Weights of a small transformer language model.
Size: 10 layers, width 256, 4 heads of 64, MLP 704 SwiGLU, vocabulary 8192, 12.2M parameters.
Architecture: no biases in attention or MLP, untied embeddings.
Training: a variant of SOAP for these matrices, 7464 steps.
Each number is 500 + 40 x the weight over the matrix's rms, rounded and kept within 0 to 999. Layers, rows and columns count from 0. Numbers have three digits each.

# layer 7 MLP gate, 704x256, rms 0.223, rows 0-99, columns 192-255
540440506436548463569508601494527512462538447510528509535478528461513453536497509494481456480465501455546531538469501428480471491491667506483515457516497439533512526516440532478543505533455462
520546481518557484429585519537450548475463475562483428614492504485516502500443530485551533518488435543518508424446464408524434515488448479538505521427490438470494463504558486475514493507449570
448482475573435508531539395498496486572462428502497465533492484527547490539511487467517512475452529579488491496587448433584558482517524435506476445486528496500467452463433533492498515446532516
562555490402517513439496458567485486476617495488500514518465497512559472485545520539493539472456506473530478452563443500516454468540509488477540511468459485478502496514453558489466540458463413
479520452408476574474571467462455517488490580515515533574462518489479515478504516501425428471477466497431534470448475410561537482494550517559488517493533479511528511477480467508511539477485467
425543517415459502472521396564525420485496533481526523392591489536507459488522513465563503449472481520466536477543520480465556503454405493495457485379527512515535534480500500439519470488494468
522473435493509445559499506531543519461501444510507467468502495462529506506510438506463480547549543541423445506534475456531443498414494555504527528477536497582524472523495548579504485513454555
506471497475488531480545467538501448460476525469542474472444485457466511520421493478526500502527577503483510600505517488470590525486484555477455440490507507596427585541523547484486456460546470
512458526583385476567574534478490541575517517491420572532519438517504542494464531499471590515488418516487459469473457583554508601530499539444556484483496491507536589432463535562456531483542474
489504587454522516502540436436569493536535508538463504492467568458502470491505489512527488548566446571511514449523419423488501513546543456493470438556526546538454455479515507517543530552495436
442476526562560478508561441503509504492489421473493521465500496507549477526545602585486413440474554522457431500527497476431493573534509469461522485476511598432479464546545487496565522497454489
398512476524489516570493478544489478450514482459476474538555506488527544532494485504546483451530500524549435398498536429517581473509530472519464512517454539457490481539500521502503538491557531
510479478546513513431571519501473497538556450398459450435501482487512511434535486526520522536501477573482465526536518456528576476515462446554492532485555551489466569489560492464486482474482472
516503493485532435461480491459505492504477469454446530587460453444492568565552488486465432477509517513491516486497468465463479477502506506493415525486459403516539477509522510522513449509474501
481508475569492508532410486437510549447530435541499549486500545507515565495515504464481566490521559408492482439510494501531590582486533527545496522538454521466490520549503566496514465549546519
491562529484424567502475469474546499507495509490459478442510493456490538518523494492450485486542471510545471498548529529509457551450510498509518508498486498504444483488436410496488506528494514
546507448470539529481515510453540565525504504531519449450542491422464552481429514460524504481518503519450534441619493550510515466548460423427512502494545496503461460479575512551509517483435452
492475459539441509447533499521515499484533484536534563524479426548517497517563511524504488480467416467583530464485508459430489500489529554545427483514532494474508467468489468573520515516497540
445497477480453576552527482447511434487558521520425560506405513444569503543497536512489477458501496559471522512481443570513413514522589518519504486505531501477459476473577536518476514522501547
507511525537490512486522555459453467575460508579471418489555481484496515460569445448544505537537491566489509505492471494506463487520461544435508429505492486501498528535476522517486518470474513
494476426540535481491523535490498493459587512452438475524559489517513444461513457534471461513498483521435497542454538475500477487504439439518516510532519452514482474550477453510515458465497538
516478486536470528467504573484523490450503497470530542544524483444471529481570467488536511544518490585524547455514532456492460488554537492539417466460503461465460477567507486558508512493443568
515543452518466560418563461550526494537488487444526517523589477457539533453467489439502523477458535527561531457573478492563496527520445510532531412438508497523445528526456543519420574454523478
550467467473442506484556483509544499449479558423559555501453509483503445560487490484469503522548487483457476510494477520568447486553498482555476441536522508479488535508455558527541574492462509
535448572516423579559468486546522511488569554437530556512517492495493506500522520495520524517457542483499562414549518483550531553552426484502551456457463544511469518581472461553498504487575494
520493480527525464457585575541497566522469531489534525452537495532521513509548440473492463480463555491521543480497513458461423448515507408434560404490552505539538411505575550487474526494474533
481490472481461494527525472442527468540464515540476458464487533533499510410529490598444569538495453561478466529463486484489569528519502545556526489563427479580487497433547516410588466528482463
443521562485540567446477487591527506563526545521577512567514513458459527506466573458397537548534491462473441516485476528416515514444616442497478454516534534535494508422513510500520519586511534
493492518527503617460470460495483494519598438537397502539457503488480518514460454516462493534478531588494546501475489500507503519488491533485488538543505534496508508509490499496522540478461524
497509539462494465482520511537483503443469489545456496536469491499471499511538487515431560458441541525489531415488514489528496467513550494508493463453408500482450448494533569588623487513521440
565446458398486456494485476489554548462499490514531514487525431432457451466487498529454488534532518465457427491496520482543408519516450494424447505426502517470480463480539392559516504522483447
486426425462521483558566468483505470507497482469415494462426532534519492470522443518502570496492498416523529522468462530469492527523527488494533470489464470517539517509547551476473490483479483
510517451391480426469634515458538542492470441531575489520596579479523537529477564474473465533543513440523443553544524482469562504490476516486473480484475508447408465529554486505523646510483491
485457541524536493436542509564442517462477495476497511542462503471544513500511526453524460462517454503540515401504473495516498533500494529471488507531448496572470492511392520505575458499492468
591553540526472459477473489479491451499538464469549501533530442547444436477546501524417488512494544500464490498453475562497403448499548530527560466543480539498573524501474517426540521537476578
476542514577494447454483501478580503527555481494490516479512528511443440459555551467542431501484573478471489505473569460475554468487470433484451573446490399501578474485535521559465513539482460
489545528414509468468516427465445477496508535488525512465430550498497483518496465472509484496480509528519516498553471443531451526525503522442464540601515483557529556471526526563528512459537455
520513504551493549472535524557487520514545431425526583495541450499507527439474423481501492491493526540480388455437489455461507470585519517464474505442453532485530563485524570495532495481556503
516490493470487536458426499523485462473547442468567549514461467482438595432474474501496429438555554467513552501559522519507490528550557464500543510530545556525563466476540558443459439589501493
492507457578482466542450439538473555487494583538479569499510582524549453435496583458464457427576490508485523501571504556455498498467539451546466559508510440492477497439448501489493569494537511
500516486472476482544538478423574496578510475492436524495502504453480523492457538539532453482470495577420436524511525552546448437489447447475469530531541438479481552435461464408538454464568491
435562470532520544502520551482506412451509515513483509443421560452527383565496449528509495455456444524445484477540481546489518476518567485511593600493498396473457506475410508499497536587507461
482555584499436487476533530482515463492506604469439480461400480493449479487489433520480487451533548498519490540477422460511543530489532497505489474468479441482450491509483497536480492508489473
481453539537431558536504461443495504467490459475498521517509467463470507511507539425531529479540486549480524492508539526537475445441481530484496450527495530482452531494495467498504520521544408
586483489509506440459489538496521462503504603493455402445501559523489519502472586499528512438530504511472519461503454535509544547520519428467472542462510484540501501527498491423569470441518533
507558457499425485492418454436505508428513438539540551475506510526549521422502476512511461511489566534492423459458522417498456515533438479538429466423530491482517515501514441408494542476586550
459423549465511485578506478627596516496560466502477474504542494507535480459531451553416527496585526470530534556494520498526492530413507434528535457514495553468496512431533548592539553463479580
490539499508527463503485527531546435471440464453453512482567519449523458404495486428522476535502490562568541485510478529480495558457468518465437551525458523523506549527460477528572589543471413
518459474487544473460462528517523507485481505516495485527553507483450473509473496506455598499526545525455529474529537519498521469462550475518527488523487422536461486473532523478511542522564536
512450485459516517480490565505421508495475439501457507471517468525527512494529518524598502508500516494505512542457520532486492479542449593418500468538506535503540443502494471518492463543536528
458499475498457479473525504475558568531480466486456435549413507492482535493519478530517464482538488463455471497525532533477571509454524517554480521460507509458569533520513546518510453477470551
489484496549539569541548478391530529512503524487503432557451478457403509464473524488489492477479469466508496492501495571489501553476527518538475518505530508495456476508494441546500465546402498
528488477574554498507503545497488463410501477472491532476504507506476553432465587528436457403450497524527471456490524538525494493491524527479502495541475408465458452467531524508559489504487435
538436524488503415539483523445530537548582466549487468478592492495526492521485502549437489479452498483474486435466444500492522496571543538490455523507434499553444516497424469506562500478503444
481537484524463453539487427484511470520497518463553518508455531449476509462520514489458457471456450480469463517561537541501544470543501463522521519529527434459479478517468546471482515498533465
487456514509474434469496439438467470499459475482497545555530541451523393450552539521449484492519514460394497543473557541517520448481475388484499521420555498525454467536488530509477546516526462
528414532484524425476470504430380410564504505458494526465447501514475535453521478483515433498547429511524471477581540460463468509526421490505547538480498451559519577437593474478490550503512492
530504454532495527512488510427540503456513469483467513435561505554453553468507500511527475497485535512494516480474459500499496498567503438592485486460489451514534493421595524519519510534446410
595542526502494524511462547442534594516557483546475537504505580416549546575416504449489499490570486475493505479463498485462516585453507474534483465455511537463423538490490500525490528522570458
488451523488521488526553499491469497392498513504474511445499531509496535492476491555519430517529586529455508466492422518418445475514485486557519503436538487508485497548496480475506495506528420
540525526480478495501525438467477414522538458512434500451539514479532535498498540483457520499469461471487490473486541542538548532490478444472499476575426552428480581538489441397535516513548464
565503485494525444459483502485453502475493459486468509450497454541478555453499457510557481603472505539487530514533536531481471525535486525523478467469502495526509439524573490532455586537490479
465552506482478522541503544544538523566498469446509504510493488470522459521522444531511436572495526530494522409461489473505590532524575449636499424548426534492558484469432509481513479490532500
466502497510492434527510470527484465515551502485498477518483532409431450563517477465434412514583536410479441483581501521532443485449535544450473438503536513446555504499503485510569472488427417
451470472514523530558523474530486475529489535504485491451456479484547537545505502531502478403566535568506485464469474526489474551503513412518503497511572569488495483596479482490547471547464462
477523518453508445422545486485555511499519517490388408455580432522465548525480533488522566500529525597502520478481499516507543511522514533453523487561490511476510541509603474493473481506434504
544467505500521496507487488513463506508549568536480508464529557527512577542482458467498539616501567510493522446472521542453555575579497444475547507420536536573537523527546578453476478556538502
466482454493532514481505564485618515463554473543494531501576498432543606458441524451519490526493509425491509495519495492508487546496509508522502483488504461545487429455544536484536500573411544
526520447484467585527545528476527510515503461510601495513540557523533467553480500469527497562499544527488510464481482505498549545500478514522574462536539515472493451456545546600573596506458531
456513492456487495473517580556524488483549554500486590520476471548487532486528538419604539489539581453513539384533496492459467495534450466484533526501476459475492544422522544521463493454454499
526487529467489508467531490557519469560453487460528426496463587598482472535498485491504546466486485562474541474510516461512509477489564464513524491467460461456504559538489398515476484464574521
539526485526482418507574515515558517497505562464507475530499453493464438484478549486505422448432494466531514434535462481471488522551490526472455514479519517470495484468445502456527522518485452
493502419478576571505506478492423542514473530464478513553517554517521473537540505510492451518505484507483544506483472496551464484538464528488452482511470527485562505504483521512516507529518523
493487497413512487534464539442479547553515477485472499514539496530520539545467531513517498544466483484448533496457443516485471563477513570452533498413517430461566514503485521503522492512525527
495479496481459530445556534460567509518485404476571533480481540477523515474529486475448549490513566532450552379460575455488444460459532471482448504489433507511493495492464507494452509538508523
498530590567465535506487544497504510458527509508507518482522469432564535537488499488512474506495417489479467477472453478542496502546511462546471498480497507530436519514455451501529566515468524
482514490471514487530531516522535483398484452484498499487471455501526478533508510501439514459485449508517491507470465578499508492504429470481492507506455550518490531541486482499469591462534548
507556538445427590500485509509496495541606520445492486532514562453495506508541481459497480405518589494519500426495519517517500458510582548465529471500485520543551544527535542547470440515530487
468564494525435412505478578517500428449504501483509536490465499463531514553510502425489458491494541514564494464520524467565373517518565507475462389532410554418498462529565567513533477486483481
527479532488495551523476428548395477465547457496511514491498516602439441451521564520491417578523470483442530488484568454486595569514464449516583559517520455506503534510483515560494476556547564
471531537487546496518529521489559542481542468402463547409512566395459559509513540473514481447489512532509454484509593544500491534568491516524505459465483477526512547492476424453561569541555499
468486476477541526479494558463516507492524547478555508444465543498551446520443498456465536515521476524487492514475520529438460488502525478443565517484631487521482519449449524424521446452467508
564530487524507535500550441534472543554463502475510477458522474425486453492411478547468479456392517551499474555506459514541538492533490481519554471489464522503479438516422567459553568535491467
476608528502525539489567579474473490520498487513477485468407492524467523424449474529568535477498483500477473412467412481509457519482517490523502592432469516600483532520563514478593489509537482
509512452466517524461621502500495512572463498465522450522507466484492491513525471511520423509542490541474488485546439489504459517474493464482507493419521497553417525403476498492501562566490516
505579495481500429501473565509490476488537552478506498491512524529416521488440470469513478529507520537473554454532522581490523461402527505504482497476505601483520571406459507452453469533536523
528504437505472518494503538442565435501547560528482509568500525535484470409500584510474528430528515512425463479436504487547508486488499525485482519524469504522480510511548444468471464507558542
533505476469533483518445571512541493527510513542503460532471503542466494525567540484544418479469466519548562473493470477480465454507582545475463500493524517470590514509424520501495518422475460
549504526531496481499385486505502476502498539540498507541497522540539537563560486453516492562538447534547537476472573533507461517498512503485553559505495455490486462502525448522533531476557535
493420519537462475509543451519537475518527553442467550480479529450502452529482512450509504418540492522535560487487490489521483549500503516453492524533460462459542472579450550495590494522442466
478446444507517416569467603541444580442536513462483548537520501579481539515539497562485494507498431458576505517426547509448444520472483477515438495509406549497530469555522426407496509462502472
537552482475491482527560478516523511541563489566469461467577495467632568472529513560426460436558534523529531504487468549541451477447485488511502506448597467409532505512484513524498507467461517
504501516480425473512421477543508483451444470482492499476487543500462410501520515465526446524562494498545497551464511528585555574450501494500543518545539461478414477505466579525539472474521519
466506486502516458432501506542511507482522413507548488527543475500527492441495568504541494489509532495449542500539535551503525534514569511441471534530502502546510561493494465581457512477511410
534453492481520528552474477538450501510530545520522512485569485438434524499528560583525541523484479499520477496478495547486396494569530475452542473529513472551635461453560586458464545457518540
505522479560513514483557530469512365524556491577496485492428476507523522476502545589520583528485530533477435483460494487590506543481499468522429419473502440531532506492454553546530568479452545
540553450489524536555427485507519450520521455453531442444474601522512513438450527539526481487551452522535478502467479477477459489514561483492464477464508514500514478472476540495603537521495500
487476543479542487530546495473489540493559524495516497493503604452538532485526507516489487515447474505530527431522445472474526549475487514540447550506447518514520472523485531406475491489468456
479527463444518495530468521546485539555441459416456507478464540552492514525503484467503504517566511477499550481453544566452495548490432440450471365565491464531486529437526535513512583513525514
495504433469502450503559515477515473453441533438495491513521519524461504508521517540455552564514451505466529404470489521505525619513537482525577517563482531412481509493506510492491530527478546